Weights of a small GPT-style language model, trained from scratch on English Wikipedia.
Size: MLP 448 SwiGLU, vocabulary 8192.
Training: a variant of Adam for these matrices, 432M tokens, 13169 steps.
Each number is 500 + 40 x the weight over the matrix's rms, rounded and kept within 0 to 999. Layers, rows and columns count from 0. Numbers have three digits each.

# layer 8 attention query, 160x160, rms 0.0962, rows 15-28,46-60,78-92,110-124,142-156, columns 0-159
463448457519473459549482496475528554540495571454473480493506473451511513528479482477468476596537492487429438564515536503495511500583514470558532451465442500483524584493456500497486492510500504583489516467523482500484513504447551492498478495490509500463488481552477454464475564516474448495520496534500467474522483530513536488495529510515491552432460468441503485471509527516475535486496514506501428538488493550501468493529538471475503489510574471436512540510461485472512520454492462
470445403542552539555497538554512476505555591461509487490426420477532437558546514568506443566559471496548544409496497532499540549450512498632535520534464489469523446507544476471523560465538563514385469462556447515521436490487466540485490453509564444503551499460458460474464488523396552514478517515488507503575491488559556556560512521557493528498428519483538487560417577436541591416526529456504506503494477427457470511539468478403558501471493465531516542487531490486467584517538528
532492445543488465486546483526570457403471529517589502515496430546554477497581551541424582508514476518509487488429499533407575467520545511540433516583507533383519406506493504479499491474534614507356459463554513508574525530461475424445448468543558528563560446459516459451475431506448485551477557504481513462546552450545426546535520517509521472505466487472508502511480544387524575502582465510517544493491493510470497504576539551429564432455472538614422492521543489509565494479447464
483460498518436448487539440430538517522470478466543499473534434541489488456493553447516541469477486529482514589534472432497462558573503469516531475496425496493432528517482542543476510419606590514511567449561512626482506530460565538525498536466504478579575446531410485474502543522477468512493464549449409490545580427475560551447595529505555457454512457494566485516553526528462519463430531538503514488420512474459532462558478460460519463407535457527468492513493559529424490439514457
553488480483557574525478620522476466416481600569504489526437517432505522563540520556521452460521515459444436432450505545454521505427513489424447522507479460491533453579445566528555504539523442393504471525453497543459547514598440421425502485506577489506513493480469512564526408478462541547484507490559588504496467441494451502570458596510447538540535494493482538551458522473533470540492500475513478542521502496425429495500536506519496528498530455497534511473589468430548571493508518
507553497542508464439487537527515504490509530546504559516515483481496463488541449463456480406457489456475467487469494508478496414448523498465442469493538511492517496530491474477497494482478496482486409567461493459493570511567434489503474465484509495525455531467487505493456424513563526497497523451499497518488507467467541500509455537521495480503520525516478516547466456452526486497499477522492480468531490475478517493452554512542445531522485493547510445511564518495496463472544538
587497477478442518465492528472502486462533512521511470545491529541456575465491462527454491556481552449515484473494558507456505523572513495520498511486511483514521544440538532513593458489453528497459467444491491483519492465436455479463493487435544488534475526538507483473452497500508474495553538500526527427497488532533441453543546519516520532529435472497437438487452453440500546500538484532541472483493483514492506540525550502521530557515557555525503455438446485449502527501423457
477476510495457440451503494499507528536511490520452496454479511536438526502479522519472460626464549509474460508473527488532475466525448478569507500466580477492498518529491499513527451547442475546493555502563477508432553489482513503567445512527469482514483530576500505472545508432416488497569491472471491452447459543535525474510547442448566524488428580461456460441529502497506463521506567600491527471412497555526545507522510484522526500549554495477532540495384491502576485477419519
456456462430498460478505461476448472510490471487548502484562563569538537521509454519498468474491543492506535530494456509492511438508560521470569546513504486489441518485472455489477488484448511470516463420416576502529505490518500551470530543530519495508541494456450531514445538518483495514435523531490466525523490448526536429531495501542509496468497498585508494508459457511497543480522432464489446451556460516495491448541457504539575540439512512506534429501533469486411473507424467
479572509567421480521515466598512530519457494552517484538502435485471485455553483411473420442554356567516421539488468484587482480462472489498501416530352522570510478480447441576505573437586456537540542460522487503549520524530552521542528498514511468532574480569442459550502465453466492484450526492502541444454471450490519541481491595478498473516561535442568525530512559541504505530541494447508432519409508505507455472468604443461419470471483409521518520523535521521493543488547557
399518502489506478445476551490549527480592460562512400524479490519496442540551513513483457416492505602487382512544442498568461453409530473513545440571531538470527501497442449453486435477545469444449476546546506453448532467556455459512503512536405534479515560514569464500535476488478512515525543370495496472457536558449495553460498426423528412530519521414526534496559483394485509469441523466477486550507495527570489525549563473528499493518532485540523459444499445484547527562461551
475478530525479470518484469462555473505458453522537471515528507579556533482513568397605501454515465479530530502509475475529574464459542470528524529506480474503409486486502494504564479543542580445499505494468498541507494537493531584527523552509516457490467508427464575522507521504632510554556510443495560534515517461525600501531446477546495467461540465581525545477546413548476482483548476464474508486440480475546524549466456474508483511457518572577526483509476523485462502595495483
462598477509493489470493488549464499511536457488454450466526482502471494478533460487471461425504458504519511502575478531536501451432540487443528531528528529434504584514521514470443455533482531452439463441491461463504493468518395505505461533481431516460529516491530453459515499505496530567455529436475510539479588533495535553455532412446554450567503467467558528480546510479521527433476422467483508458518513510516523519497470554548496507539457450530489527521502441529516500538499585
580410535495519582504493508573507421449533524445519542506430568499478571573460503546475551526388564479463471457502567525434520608542508543457485511541531425415436456517544531537523444545454541418503480533523484421461488498511449447482435563511473553481472502439491518498514473482430476590524491481447463499419581477468547491558594523486512559559440566522455498468425396430522500494518454520463560486543514542445498470529524503541484476549516593584491481442527467416495443485450461
425530490566480492493468535499542525442498548600473417531499464509556480447512485430470477472534455505466519497520503468430554475447494509461569472509550499481492499544509462493492562435558549466504516454492563521514478463513513578535455548519532474467537575470439413448486473468511517501435474434493516583528527521512473589477521541616469476539474481490557535512513432481517509454544465470476536502452492506499475517455535540477496464529477436571454524487449494585553466554483470
497555419502501526516478543542575376482442522495493472557517463529509510426597587416538525480418503523502506499485624514473581548496506469501488596510411439422470495557519487463569556496505469521512480510477526508534500547489439492451518474563541470422496497445461551504477494441538500456431522440571576495458482499586518534630485588448507592566472526525478517512411567545514529511496531537567455565518509479457468488470531514517479493520450473492408533539484522529472421492484540
539500492499502539537529455483561507534513560422445588465430463557550540486542467553528520492552462483514555438508537490517537505529448498517494530467515456411462488476541537529527535501459497442424434495528510550511547518498515464474459495438522443521537490471509502468484499564563525513528463478474494453516510484483527532520516474516576464441499536515531518525528519494496483421529481554487495534479513422435497502482484548401487488494477457576467481457440432532528504502500514
544476559452419518525516497427548589544488525414473471404445475596529501543483452514459546546560541546519555519463553495466519487535555530606387506529475488421498479516563512538577500404513541590471485541508528450508583496448592464530510487407556463480455527436463464506446493559479482514492450505448454472560501479516542462496542489542597530501494516480509509476530557540472488528485483531586467507469513460413536413575463436471580529510551502568454453483399493527470487546514471
577498539530492551554543515452541538515538469441426477471452405471519524544453502480482550543524538499496432537506505437475485561515533543509527483483501514466501424517467501571472478411530552545467535490542485599522528500508605491522457503439499453499488491482448492485531504528458431486571477516454515497545488445541462565446450471544530462535528477477557539488481529525457455501475516520572522525431536441515492489494498457481549549402503486555498492521482530509494491486524512
488463483458441473494528592479547512499460519591511517576431452463501541500563505514588493470612472527430463435499465461507488479520511412560531506484490499542473510598488495516502533491542463515489463513518527573456500551503515468489435506505592417477495556563505502530462445513542559451504477434553488529532419510453549548515512503522504485504536503535523495470556501520521531421401491472472536572509463422447528506511547489489567507597537459537538542494536483543523564449509475
481488508500483472481513479508505451443430549511555518567510481492475497495533467514517464462510472509471471485508503522571488448492544453461500504524465504505494518539529507402480563483506482481482514492486569507456478539547460521522502472546500491482505519480504535510455435474490599461484494465522509537480499477471530486534483538470450462459484471546487502511520494477498493510521522469475497470512503513505518507473523510481513482621531509542474496573526541492495509470486461
430465541518499473557484512492458464470530524575463460602531467515445471515604488524528528490568448537470500427464544482506532494480482410465515443539463499493436566528503502502483522529485425505415481499501522557526527539467478458542431525517513457520535594579525456441487482469490544454499510460505532545473501512475474515554497516456518459467609538492495494486515529438500490423465520444463560459505496484486523534498535465467567476532452491531502472482515532511484582447571560
484495451395458481508447428517503505501457472431513481437542596586524587525332522509551447544467566452531510523513505496546574537508534533583482520520550459548539469471543551533550475540488447538595526479440435456462515482470493557495557556592524514490472509445490556506507550490488514497487507517484443541507498495597498449456503474473511599548450540573433477468540502562590462593521495531503455530502511502453458440538453469579511490428503455401506465578463509577524446546513435
434505547497497493490564488504502491502491508519489496485515470490446519512482464488475541443524528521574489481482449550509448480470481591442509496530538487467536535496489503501447460515460434487540499545497494471427475566576528453560568571554473531541474515490521494530574445521499552539515467429511512495428516464548513471554524507438466493482460439530500507523507493532464497525492530509443487500524494550525476443502473548503488519516518469506536511481492497458504450477494527
480514510520500496548497469601532474451524476466424482543497452497511429479610496443496425488528450520503447483483512515496559553454517505463529468538431524558519536479457474519505456476543504484429478491538466575646500458467470484486433511495491486570531449489544487518457511551471513527496509536455512486425524519525399528503515498481507449537512462430568518533464523485488544485515476479536403492478515457547472505497556579490515425456434507513491511499574492439387566509482558
496469486437503481523491531533528482456517484488532464495430504465528509469487511478490414480504526569478466596457555479529495553507521544497497461587476534480452451496431456459513511440543583534513577502542571572484456434463476485490450487531532579535559454535534518442536480517563481491568504487519442491494516474497503504504494459457554487515513435499548474514530444491527559526550452483501480516428456480541509436535504482536470505460574525556540486447551547454450496534431512
433429486534537515527530498502466466502479489499496464550554509410549459513463476431528478573502458533458494492463457442505507473418413468370511451523494529457508483557490407460396492525522474415481508503517531566473428500512529465541456492512456446534536431519514474555562483480460489494510630536464509573442513458489453532559532482393489458494459562428499504513504389502529444480488534496477531483493483562515517521428436478526518518495573462542476465462547406516516518495478556
511564555508527445495514508484460524525503436409430420431473442522438426468422452471526546450443578486448475595439554516459502476597519543450520491522474522523504498506499570543512442553459504513467533447538465539537557431459511463526491576462492627496468464532499488483575522575494376490527470580437463498509554513499516573447533448488546575567489433498525489509541459558494439539544471554508532478508446514543459503558435433417512557424575513539591489527501566419482487412403485
445446501621540500517520512490524483514491506474524469591495511454464496491552527508474478572506456567408537450498551488482483483526472555459492517481447503480478497616509429443562554517565514510440516559496564515464426522609522543515493455430541542530499572515483529517415524453524519441481497417522538531440517516413488573460489563498470523512457498459485471472467571507474518447495541495522577459426490585520545559528510588453502462511508444548374510595532470570505527423432495
523497434561544490509529509500504394525601501463533467482539456543536502447516474520466494516565517532520531468613518514565569518498513506552511514478566502508518621514488560478480424572539543457483463461561570494600414520428485454508455493517545458528514521471498465476507493529566467517540516510530497511446443432468446543508445465497436485424535465467544531474516444455511532454470496451561547500510557563504454514472416502432533478491519589538433479484505431474523437550418431
507537553546452460526499549477525520593562536453488538477476487499505484480506464447511445468505508438486442530530503455532479506527476464502509476494437535504441503523482490530494460459507479493553503516448531506459533531512517472556564549519486475507484564564520444485536567505444502458472355548522483460451447465504565497515472536479504536460543444439504471540504514557429495461478487508514375505490469563465491451498532485534529572543526442513559500466475516507476469488465563
513490506502486507477518507455458513488466521567476499523499505480450556530533485551496483495537480569481518489502521461476496489488472532523494542536488473471498447518473492520553514485539511430458499581500516480503512540515556512523466539440525483493542513505451518514411498490502553547473479498544499484490507505461547579535506510499482478473513487523501507495487488481502504450546460530509530535510551539516492514520493533445495514495432457522450494483512507541521483487494538
482476546492451526534507513466477533495507469469517508499447468467465536517497521529487521521535490542469532465453530460469524516487511517523498565548513478490527446549516500497549487477510530482521498483494531496500547504466533500482479496489530455506500507451441466495433514481470508504444474506427478514511487532448516559448564499508524496518489517522482484508508499472530486496535487530535531492474555487474498500566543484491575481451488487542405488538499498536541517494517463
513485501523479497500539519493468574445439509528507486484481490473465522455522460483456480507498498517451485509465541475478510540538533537516427549516475479506509428538508546500506499421522553471525506522509523539464554518509523521475512540420499530514529484468476521499436497441495464477508452503498452488534503483473475562452562557542511508506502528508519481501518540468508511542521471501539563541397536499471532487550515464468535446484569458499422478540512555610568475464506492
519531456442474510509464441556537472462442535547473512507533511468508491526559457486554465425541473542451501515438479545523496517502563506542492495488514519473489509535483468516488486493488491531444550501574409539436516457472492517569539447494538524510493441474459473491422416509486603513477496545473573494593510485505535478504550501475509480501470488502505522530510536459533477593504503492517472503459532487458500518397512483471469509484437449472468503503509520507508534487527502
494555472490556512475467476538501470453500542496518457510503501500528444498539496507462511476497525488483490475498510556503508519464530523438506477528512514489526518532514428501503491509479507473473486447469460480457483491519412479478507458500510538507538493461481492505529457464542579516480516521505557478507528501500518429558489483454456481513432457498481538527473453421532476545539490485492485509566549482491498485428531514557463553488481524527486488502526490392462501549448513
545526521451479532506520472532521468544545517555451459497466524552462518458507429556500481486595511527533521526528479536537523472478522507513559516481529460530449520459529517485491419584429494513438489549534501451538512401499471456563538558488438527485512525534528446531553504560491510530475560506530520492493439527517477454501397432542464478504478472512520572505491473453475518480497483456549526523514463551532418509465508570494509460512440533523487432360511460409495475525474485
544452442516439518460483558513521556491429421538505457509545583551513608519421560539520499532464518502472441535530482541510510411492538541610517531499544438471498495540523488518543493584499501545503452526405451465421555509490520560575523528510451503453391527521474521530438517495494487527476501444498527534572530478546577488513518508552504487588408497561450519443538540493509524478478513563482502515508460559546559525528517540542555546495506556506476479570466520581511521524463498
417506529505559443541533457499562433478528500465489469532480466521437503422556443503480576495484495599509486532519508487585473571521508466531516523578468585459459553489537425459437508495523501433478549441502511527410505576568450439555580474553491543465496471435489443504555474536505582457503473401534464489488537486450562490564514462433473497507432457490553501529531482489478465561548523432532519564471493532501487418504507536491493485508535506560453530420519474425478452535495518
467512585539477472556556445539525492559542535518381496547450439477559460501580450410486453474555458549505471550442536526559477586457475478472447497484357576545454523502439489499483507447530423502493556508537484486501573485548518429559509499518503493585530493536516458463508527484482522436421454532491460482415422491482491548501477538403461535437565562413536519541504570571424488517533534435462462567431484551447405453467571462479423427540489422527536530478496498427464498475516570
466489576520423535490469467503561530459519470586528458553474482573579534456514475483451501556515510543502463467482508524554506556484510490513564486537467507435501496477457424519483497504520511541465516451542551416470493462439475453534453449504476515525466507510526503482476493544450545456522483537464452395479479600507475435501546437474502401505464505464513490500552597457475501490529535480558441478531445556544564507485498541506566487526463532538502494461450537472466504533414526
400507495513490524496445411446516464420456435552462512474508452504487489439553488497518580531442450524470523496498516535532492513468479509486500511543485558498469518499479479460511462513516486483472500425528483506525466539529430471517480477494459523509537511438506551528518432509470593459497544501452498472526498546476521494529516418473485515521436541519483531526538527486471418523526553469511522525550529568500484428467495505490487528474525476520458555508562525485543499488485493
438541544538468506565556446452466499497516455491512459531505451518501512510524500536506529565458469527451448511599477478577494507500534526489520508494483518512536540513558486509448518535543548468443537453578482506493448477529471491530479508457485494485486499536511507532478516522490525436580523470482492498547584513455543507536516478501485502474519461460576461470519539460544517526514542458554552574481508544511524458529537467482530498587522478515506496512466510595530547448518495
546508567544501516556509481521468500522496483532464427512528531530477470498500520519515561518534473492569551457493486505503461516476516536388469473457564411481468532529528524524575566565524545492476521543517496460561502445508483530513497452433483494560542505448509489573562479503479491496502501479569469508479580476473495531497490527438511479576465515491488484498549477512500545537482484475494503462539535540474504535441500465485442471489521424503502447509513472564557484490494508
454483489549542556554509428500490494527518458557465496476478441443487457439488492503495443553521497551487560557461542483447491448499508427516460497492503489474478596509536521538466569456477460449462523470549510470547532528515505462478505521503592499541542520457484478491518415511447503452538481499565523525531555533478444510549523454458482494472602488516620514530533566527457507548512535454531473425535487427520498515527546498452520491470532485474485536510528521490520562390492514
468536460568529529502482504495540435519427522515512489562508509480517539418513560372518491514502483495467448508467535474536568473496518478551550467469496460488496473513493477464536485574543462553525463550470483505526458604449484482457499446555531489535474476514494524489458566482410506379496478524500508474538427532546474536457479494451479573511539515459491468462465550537489482568424568471469391485531585476497539438508573562536527508485529449399428507557510521481518566445478536
541469526518483586512510481444542524499503538505544488472472484539480537484562528531510561532511539549514502485506443489567506488477475545553487515487443490504458451497493510532616550530456475487524518445494478532512452512508493484434551446440521492509496558510518471489519499513471542532477477479442470485520555560502520488497480490492516447470467461464497493495462545457527497495496563544497495489501515538490488492440542518480474473527510519506485512500486525526512516499499468
533489522516478532502531502455561496489446515528505554497483474487483468507529497534498513492460446520524501500491499481511517497463480518500528440500487504531518460495510518501529513473480509484460426476458481503524516481465480476481460456521498443495484534487463473527468536508548512516489490445457489469522539562509447544464514471480501512492518441452497515503482561498505503497539512484548554461495512457485508523488519497455511506530464514499483489524529503542526539546536472
502471538536505487507508501482499533472470491479493516502503491545498490519485472532512488515484500508511469463486513481496525531479503532524507510478478500496536456515488502461548484527479496473489475530475465534566491491503498549456491565494488471503461518546511494474462521509484521493531476468456504476468500512522440558483500484472518491488533509483494480471487519525496505531458504527539530474530468540522486523504440517458525498469513522489517514485537501544522513474507541
501525504470503534475531516477545443513465513506611427535498522482512523503533489496516430466559517457522502457540493485521462509527484486484522564503475484471503528546526468483539548486512497526499442501462539489500511479507489487480560497474472479413450556536492507492492460484504540516471454496572527511542517529534519442555513528558488477479512469509522504487488466489442526474475470450473494576507491486474522488504491473506528515513472571531455472478467497471520478596545429
472505502511511504475535479539495494501479524529527503494492503536472473471495496471535496457499497500536540504488490517532504491509494492502437521566541518508479513497501508504517524512501515491524500423485530509461524504541517449530521470532483474468518519472480478510511454509496508472493486513522529515480549485460492445500476500526512482501476516516498486528491512475505494482499511457478472540486466513449491516457515479528464499481452488524500496477521500496498440539500480
522560475484499565461491512532512515526499512490470499482554492471547510506507521462430496464558540425526482475497528545480489572478504499473476545498499455525499510526517486538516525531507506522470489458475479452500547540500493570534587436478517506485473510489444535520504489534532502493417492464587576556488467471497581469507522527486505521539564523531478549499510454509444479476491448475465517537556532503453469508477503524486433532529448495549555470481506509461501454479502495
565542514460503437475483487540530541485448484403457611433497554561450506524446429550454449486443518449507558509471507569519475489440503564514457556470574480477531453518479511513539495534480454524511561472422429513527585491594487563523524525513498557563549523480461592506473509513542555515459510485460467501486524516497523454511560471471499517514507493597431620533457534527560461565545438599577574409517478497498451552459462536535427470463464490499447529570542472493544383518501468
425518467483513476506494532470467459469456498482516439558472493539515491501537477492571516476536501449489521427546549486502488527491482511469518515512514500514509539502506542519487502532520543469492481513511520582461487548562459468559496476482555458507498517482523505502533458556547543497518505486545511475523563493500555484567470520491529477440528526476510484531475493511516526492472472473526524510477468472535509511487503519523488467550503500496487495486520521539463479493489447
456556472549468535526557532504516453554528508546466470509450387429521467517537551401518494429542500497431456609524500451539528503402505425554522485528418432502448494520441484522484460491517467503490478501585536511548529536507511503480474531531497473456473523599560480441503560525415420389478438536531540465437450473554535533486456555521516554465580501395545442455543596492392503488447597435527426480495546516589520432535589534446510535535519460490587462469513567450470566450532625
502501545472442480574483503489514528490531431476508375481481418553513507546565481537481489511516478533453484505577497480499495455491477532535493459570514528447417507450540444464423503526495515498421478425581537496548472429475499473572523472478507508481570473510556371436511465586488448428568498457461487498443565444469495482437475471557527494475496498421557440457585528485543532478551512507545536501455480517575565540549494454460567504600522537619551503501409463496459489562476495
439458569485465460514479489427553494528517475488491387527520444510473511555469459534542499528564538521511509431533484477490529446544452473513530486504473517490479498509571548508449432547480515464504412518522423506558507538503485458513462513503480457454498526470526424459534491499601467580555574409543494566447542484505580501436480509574463515501537468448536495550513462513465479441455495484546469512561492535497525568481507434445524476524460527539497454442446530475500409602501466
524497485484446463535522463479459460521506493472470458480512446513533444514590462480483506528489472501505505526498436481556494541511470482564469494516480505477465534448564456497438520415497574441417543484560542514469475489443540477576548470480539571542496473525473417510509451614518480444516511500462531456457545448437501499496509483537547511509522497468583508522554490499476535556527472531539517465509429478547498477561448535417511468536554537603521541511478496500473510484493484
497501524540500526504559415525457491461455521424550536528503596502488482446480454586438533540486458535578535485530507484540501555501492551409450584473509516476494481502490557532463527562482441366523532561432457519499548537572482456501530472509514567456538543429440516521491433461552552592463559510539523561471501503486453580454504505550390497492512425548486588553519486564525458510514441548464537552571504488468399526553532495487502491468491505540422512541531478438498390495486406
526482491498464440449503481530494533433527477545520450438564469528557528453450503556506529517553487440558499482526536531427541488497530593535447480496573510475539521482565647449486525456492562490525450488512557462543476480440495513520454496514520515509534527501531457465505514512480420568443504571509444477460504533588478500522531532587482473449423504539468496498505480481529538508571485541547477521519485554599496565527413552501526431476482478486566448442499522480508518489537496
495520471514465521462465469510548482518461562566558562502472548467468426443513516437497496476457452459552526519484505492555447518442507463466488497495501430531472503551523540570450548540497369523492535472433509482436552491547460565544566554484482512479478556519477572473489558469475530447471462529560530493536495523564537477547476562503551577473572481524457485496467540566415491562482484546513400488543544450500495402457609510548442546502462465417487524554457531513543474477550543
464478456463492449522456521520495530484497504507536514475542455496514494518481500465516517474481492496444532473508569490486467493556492494470469470472457466496534489540490497458529480567543515498482486420517479532531520485517536493482479578519515464488505571505486473491484463497500519471517507535463471525483523516466486539524484531506494490450537495580508521489484509561480547469509443462508517557556515504554507517519498550469501521501483503533473488507524495465495499542492570
487498493469472461508517493562496507481484493482500515477491502561578535508490523509478494514536495509459516463507519484456493456545506516527540483493528471442520464544484526446481457544527545440461482442515515472517499496501557505500462508460514463552522547491509452433499467506474525523500518496411489488436477528552444584510489516522515421487454474446514507557487501507506542477521506506503520542469454560515513521514496531478527534487494491579440482532508494515510500511417547
488492537506500503478482488502528530495478488549560512508496497506488505465463494498450506508455487514516462497547513452476453493503529514519493484479543497491578476515493519503492512482526510471485482497515501439459538523462507506515518488430476516503474482473476456504511469502466493495563503460499493458525515516489512540517535545532473464471494515489518500489505510501478502512482502517545484507471516567473518494506519494465528497481529456551465482498515557521488492531519534
556429464491520521559592465538488479464592558486467575497546414467564493569503511463462536494497441431483472485372462523457607492552489454511485497552472466507511446466505506440456456597466485461413487516602494526587564499472511447429499546469608504547443433542457535530505373489513496528529493453512566486511461490573477560558514520436513535556534550499559523535494537466491468540549500426523506506488550437509435545559459572454558476510560535547503460446532417442551587419538496
528529455516546505522516482520497501432504476474481494513525493525508481502521522502475522429483483512503558489441556557501544480492468551483489541488476487456518519485557499492573535500490525516525480497497534548507468487536445506451509490576514471471587475405444550503467513449553531481427539443447508560468537451501502543496507476501510473552517476439501565548483458485566446530509483439507525539476509493518471534477492510525484463481516545467463485490560466512499519495488500
482498525411528462533449494472459498451452529465544565475476506508515487481497407569502465488484500449534490514484450535456493500504471490473433508493467522598503545479529579470553443552446415510525481509422477483553566472517446460510528512554511558479439480537535502497506485494565440498478468541539465545501481479575500428505547481506501530462531544548458544486536530533497548527489430509552484543560496454498436574502518512558499473467444531497531448474538449502530503480507426
519462509486535506475444554484515482498527536474559506537522535483473536521550553565495441502456479525458471431459478501524508439461466450515551532497527437514512511541479466482505490584443471471473508505518466452544522552508489484500507513474484490474465456524524553461535487419549539531499522459516556552571518501488478506533499513460459500549500499534488514469517469479508530528508482510478583445514517486492543561484495512530504507487484573495447460540509447568544534514468463
465517567501566491575497453535467477414500499540501464451447468505488471441485506515479571496447499518513523484439583534451501545522486509419502473568484499606447470474505589505495536473494491492516523497506528508477507462596454449409533514510582528491482443460459524481507494523484480488467449483542498595480539475479520495544481529491471577519529490508483520556495447455569450531503518496511504532462457451499462504471541499499450473478470447515506494448515533489467502421517563
469545467486454517520500522495538550495498526580474556502488522416497436493530497356507523447445526489472449563484514522502454570498527516488469509518400468567453505491463448558557566422526435559422454474458532538496575428486493547568528541535532484491460538611470537500481546495493509450405440587534503453516457467521508465530457500426472511481570509499534535485504549471424517437478506467517420536473500466485500458506608457516453529480492403453566482541462503455447529544574563
458438497521446453497459523484439577443461518524488427557516467520501493454539495504501544477458486486465452500472517502504469473519464558502474457510470473439484436532447460464504503482504503561464450459454522559508547562513527414498504511522466500537559525488460486533381493520501547508430463489461433447491523457499566523510538491492576454512484525465507531544515540455470510456492506553477454534514435520492487487493521475461510456470541489556446526462552453509538518478452513
507457520463444532513502553460510524575476522426508450477488497502488497481437511491468562562422481393482407560595491491522496511528509496539524500392500535507567567480474505458525434508444525572529487494519459528477458482453438441429431491519419558505461465540565536425426540537455484487572488496489427454469527524475507565505604521574518493469477468519394489505512536476375499455426525612518417544537507554561540452527422565497571559527486486495522509477512526459476489434454454
439519559614421499397503463454453571417501449569489505495460498523489455474480503452577513449493516518576549552457522480446468497503515565437410442537481508517453490536499542540479501480489479538523450499499462509496502491568530467490542549507550527511553577486438447554463492557483512504471455456505488492524569507512492499486423512487517455504555502448520508560527436452497468527525496456434501545476473493490460466455513436458458458495528424544463543502539529472513514465527547
531399496496563530459606440540460532495554413418531518396432528492502526534439418560499510517514419523545556473483493508477478495468452459521469494509594489467424487452511508443505528556521537433537526483483494509489527500521507512516451500566498521539579379457532564499519516509543497508455505432521441503493570433458541484487451480478514479501501506546474523494421411503554488478540496480467457471437467458508444464446488505496468497502525549573459455493479483535514423527470386
# layer 8 attention key, 32x160, rms 0.0918, rows 14-27, columns 0-159
489568403456484482483544496511392538503450582408589500451542512523470464500460494512475558537523533462497471571471505492499570487538481522529450472566489510527525446436522492515487570516425543497551479503484549520503437472512531500359560481522533515479511399415487469493473487593555539542552512497529467522546510451540469407531495507525485563449554526475468483592515502523455523568475495513492410508494505452512430508509424477505505462508487585484487424507532540465496403464457403
495509539559470446484537494481521533572490573514553563486524446516466411485513469488481555463468471493505490517481467456496420472497450423507518496486451465509464559481489477405467550478480516469534488518539474508530472526492510528468521489452500536472538549551520469458547568529533457466496473462497424525574572466487461533466512568485520511481584471444577514468505517564439465545416468422417557391466469456507537493468481489458457494617524537532475532494472549544464479498473458
483504577521456459501519506466527551478559471532497426498528444497434515513517396515480487498523519548484419502471530465489446532493512480526460497558500553484435453456503489461529481550561519499528499518491480562458550506519476501523451505524474560459487515546476459442456472498493495504506420488542470446468504484527515484566532584464567485502474526474509441483468518507513503498522469507468541475494462493511500459475521490519491477507489485547471463504471537497482554443541560
492492565522535512498495535529510506512509457468479473513522469474502510502506457469517511465511506483540420481509516493510486500448501485483503496524524527498467425515457520486517464490512478486520463560496507516483519522526455496506487492533495551487467517521471524510564464461513465530488494459562489496473542499476527528471461522502491486491518528508481474512506513509529468528512481497498501491501486526520481480468488531508486494510493449521469471479492506492511521507544538
515485534516532569505512492582541396533470523458466521469502488463513474491494517462523480481503463506517487477485491532518534526479519516513550527436474515527489502464459501528511511447470494472518474515517469472532458521495479480457492436526502547509490436484529571501529556443523473516468495533471541497522501456484528514458426485474446526465505479549490525503458476553519492517530496446529458533484496528475415512439529531453446514508516441506515457517537486477488497512555496
499582516482477496511477518467502506544528477518493503481502478493524449464499477481488470467478477522507498508521433453530458554532521449478488540461499547518468545490496461506452515504515472500518563541476501553462501529510518515525448521516470543509473574549490485508529493537489468454514492468515522465433529514467530520478480502505534494464529458426540465496584536533464477494450466535490501456540478506545574461529474469513519464528508508464487490522452569511571529526512584
445555570506414483450427559418552489472493518489517451470489488536490571607508528492549499561505449519527468491505519429488470542583526475513481507535460457472450577571529514509469516598514499487475494465499526505503549496468503508534562455414457461450476514601518489434554518516459477447559430508500509437560556495558534394542574532484567536560438474498482417464513518499470529446453485505475506495545471565508575471537473453519522606519499479551579462500466541551449561545401518
512650444518474513492429408494483419507480471506446550482529492529546439489533471452476471453500519522465516561468473486515517588560523494527476458535546445540572541470498586513530489545487466567566554475545492558498533445484424486459481537476456562540533461433497576513564512496555460525590512525542449467473518435483505420466462487485520519546464375534628492523526505538469476577501411482456443421560470571510459469585482473520414525522498521468420443523511540524497485475477491
524499539523522468482498506467543444492525533543549511538517498527498507494541574488506506445519454546492470466449454482498532446455459489476522503497544525576491487518470462502522436442482557456542498486540562489548507565509520474472445494510473517555500499483533498532467467472507529496534518495488531488484482493461470475464477480491479468461517498478502500496500443449496458488497497458456467491470494470492562528473514510525513464497453511487487519501546476454478514552548452
543517460491530492494490509595581502573600596461521546515466421505559449490542483509410439513557523420447555476566549493450561573461571437566530610476495455437481538459588518517522500475422505552438444516535395495556399457565420513489460444429579424445490474489524490394427528527545432502433515472540461479399542518535607504533411562542547494477512390419525498487528546530476631389575496404564459523485489404516564482607565532435521480532509481566496440397482527554516504535552540
519517471450514517553486504475474471530501489498467487541555533515493555542486560432499472542494456466449501521536467465511502513462486537488500535475480432522516526487523457511479530534457462482516513465513533524532528524457509531466496499495479483489490496525466573472546500484536448468524500484528557536490470482526494494525531486530513534527487506540519500465499550486464508461457499486477490485511518505568541540505548452470462517474501532456546542496508535517467537492478500
507525514458426475510467514414451549554534501545507535592515545513444514519525435540514527486575576517508549497563461439562500438461469561525527395562537551489516376542548377505470503460479462497593495409474473452434543444473421498520508430504516416513542470467461403648435409583437616420531557511525450499582477553437561488519484456510436418508505488494524481510563481501533498540508484475437512536502584472483598508446522470584545499550486537486419579476466449440551449618492499
483530512492502629513506476524529496491592458483468548472402479499511494486496482544485538541469505502563510538520581489551475504445551565512453560503538543454479459493534407606465503417548548488505499460515520491512474544514510517467449498428584488478473470454509557526480444535543470486447468539471567470569542424441479454473504536516461497542451460530536490529508435484534425571551449490558516575422547434470429463460547478497453460476568434530495505497465529478447478598581449
475543494482493427530441572461551507549519521483543527516472530473514503551497557472502446470424471496521533563554416515526469515493472478519429505590524483561414501627496534536511500487496543495507435485431499461492448429534540580505553500472442529451607550496546483517424532517500573454539526496520514513471495478435578437532495495479519490524490520475476510495573547479492516506528429473429461511493463491499553456588451487526493536482503591460485495481517482517444498517545571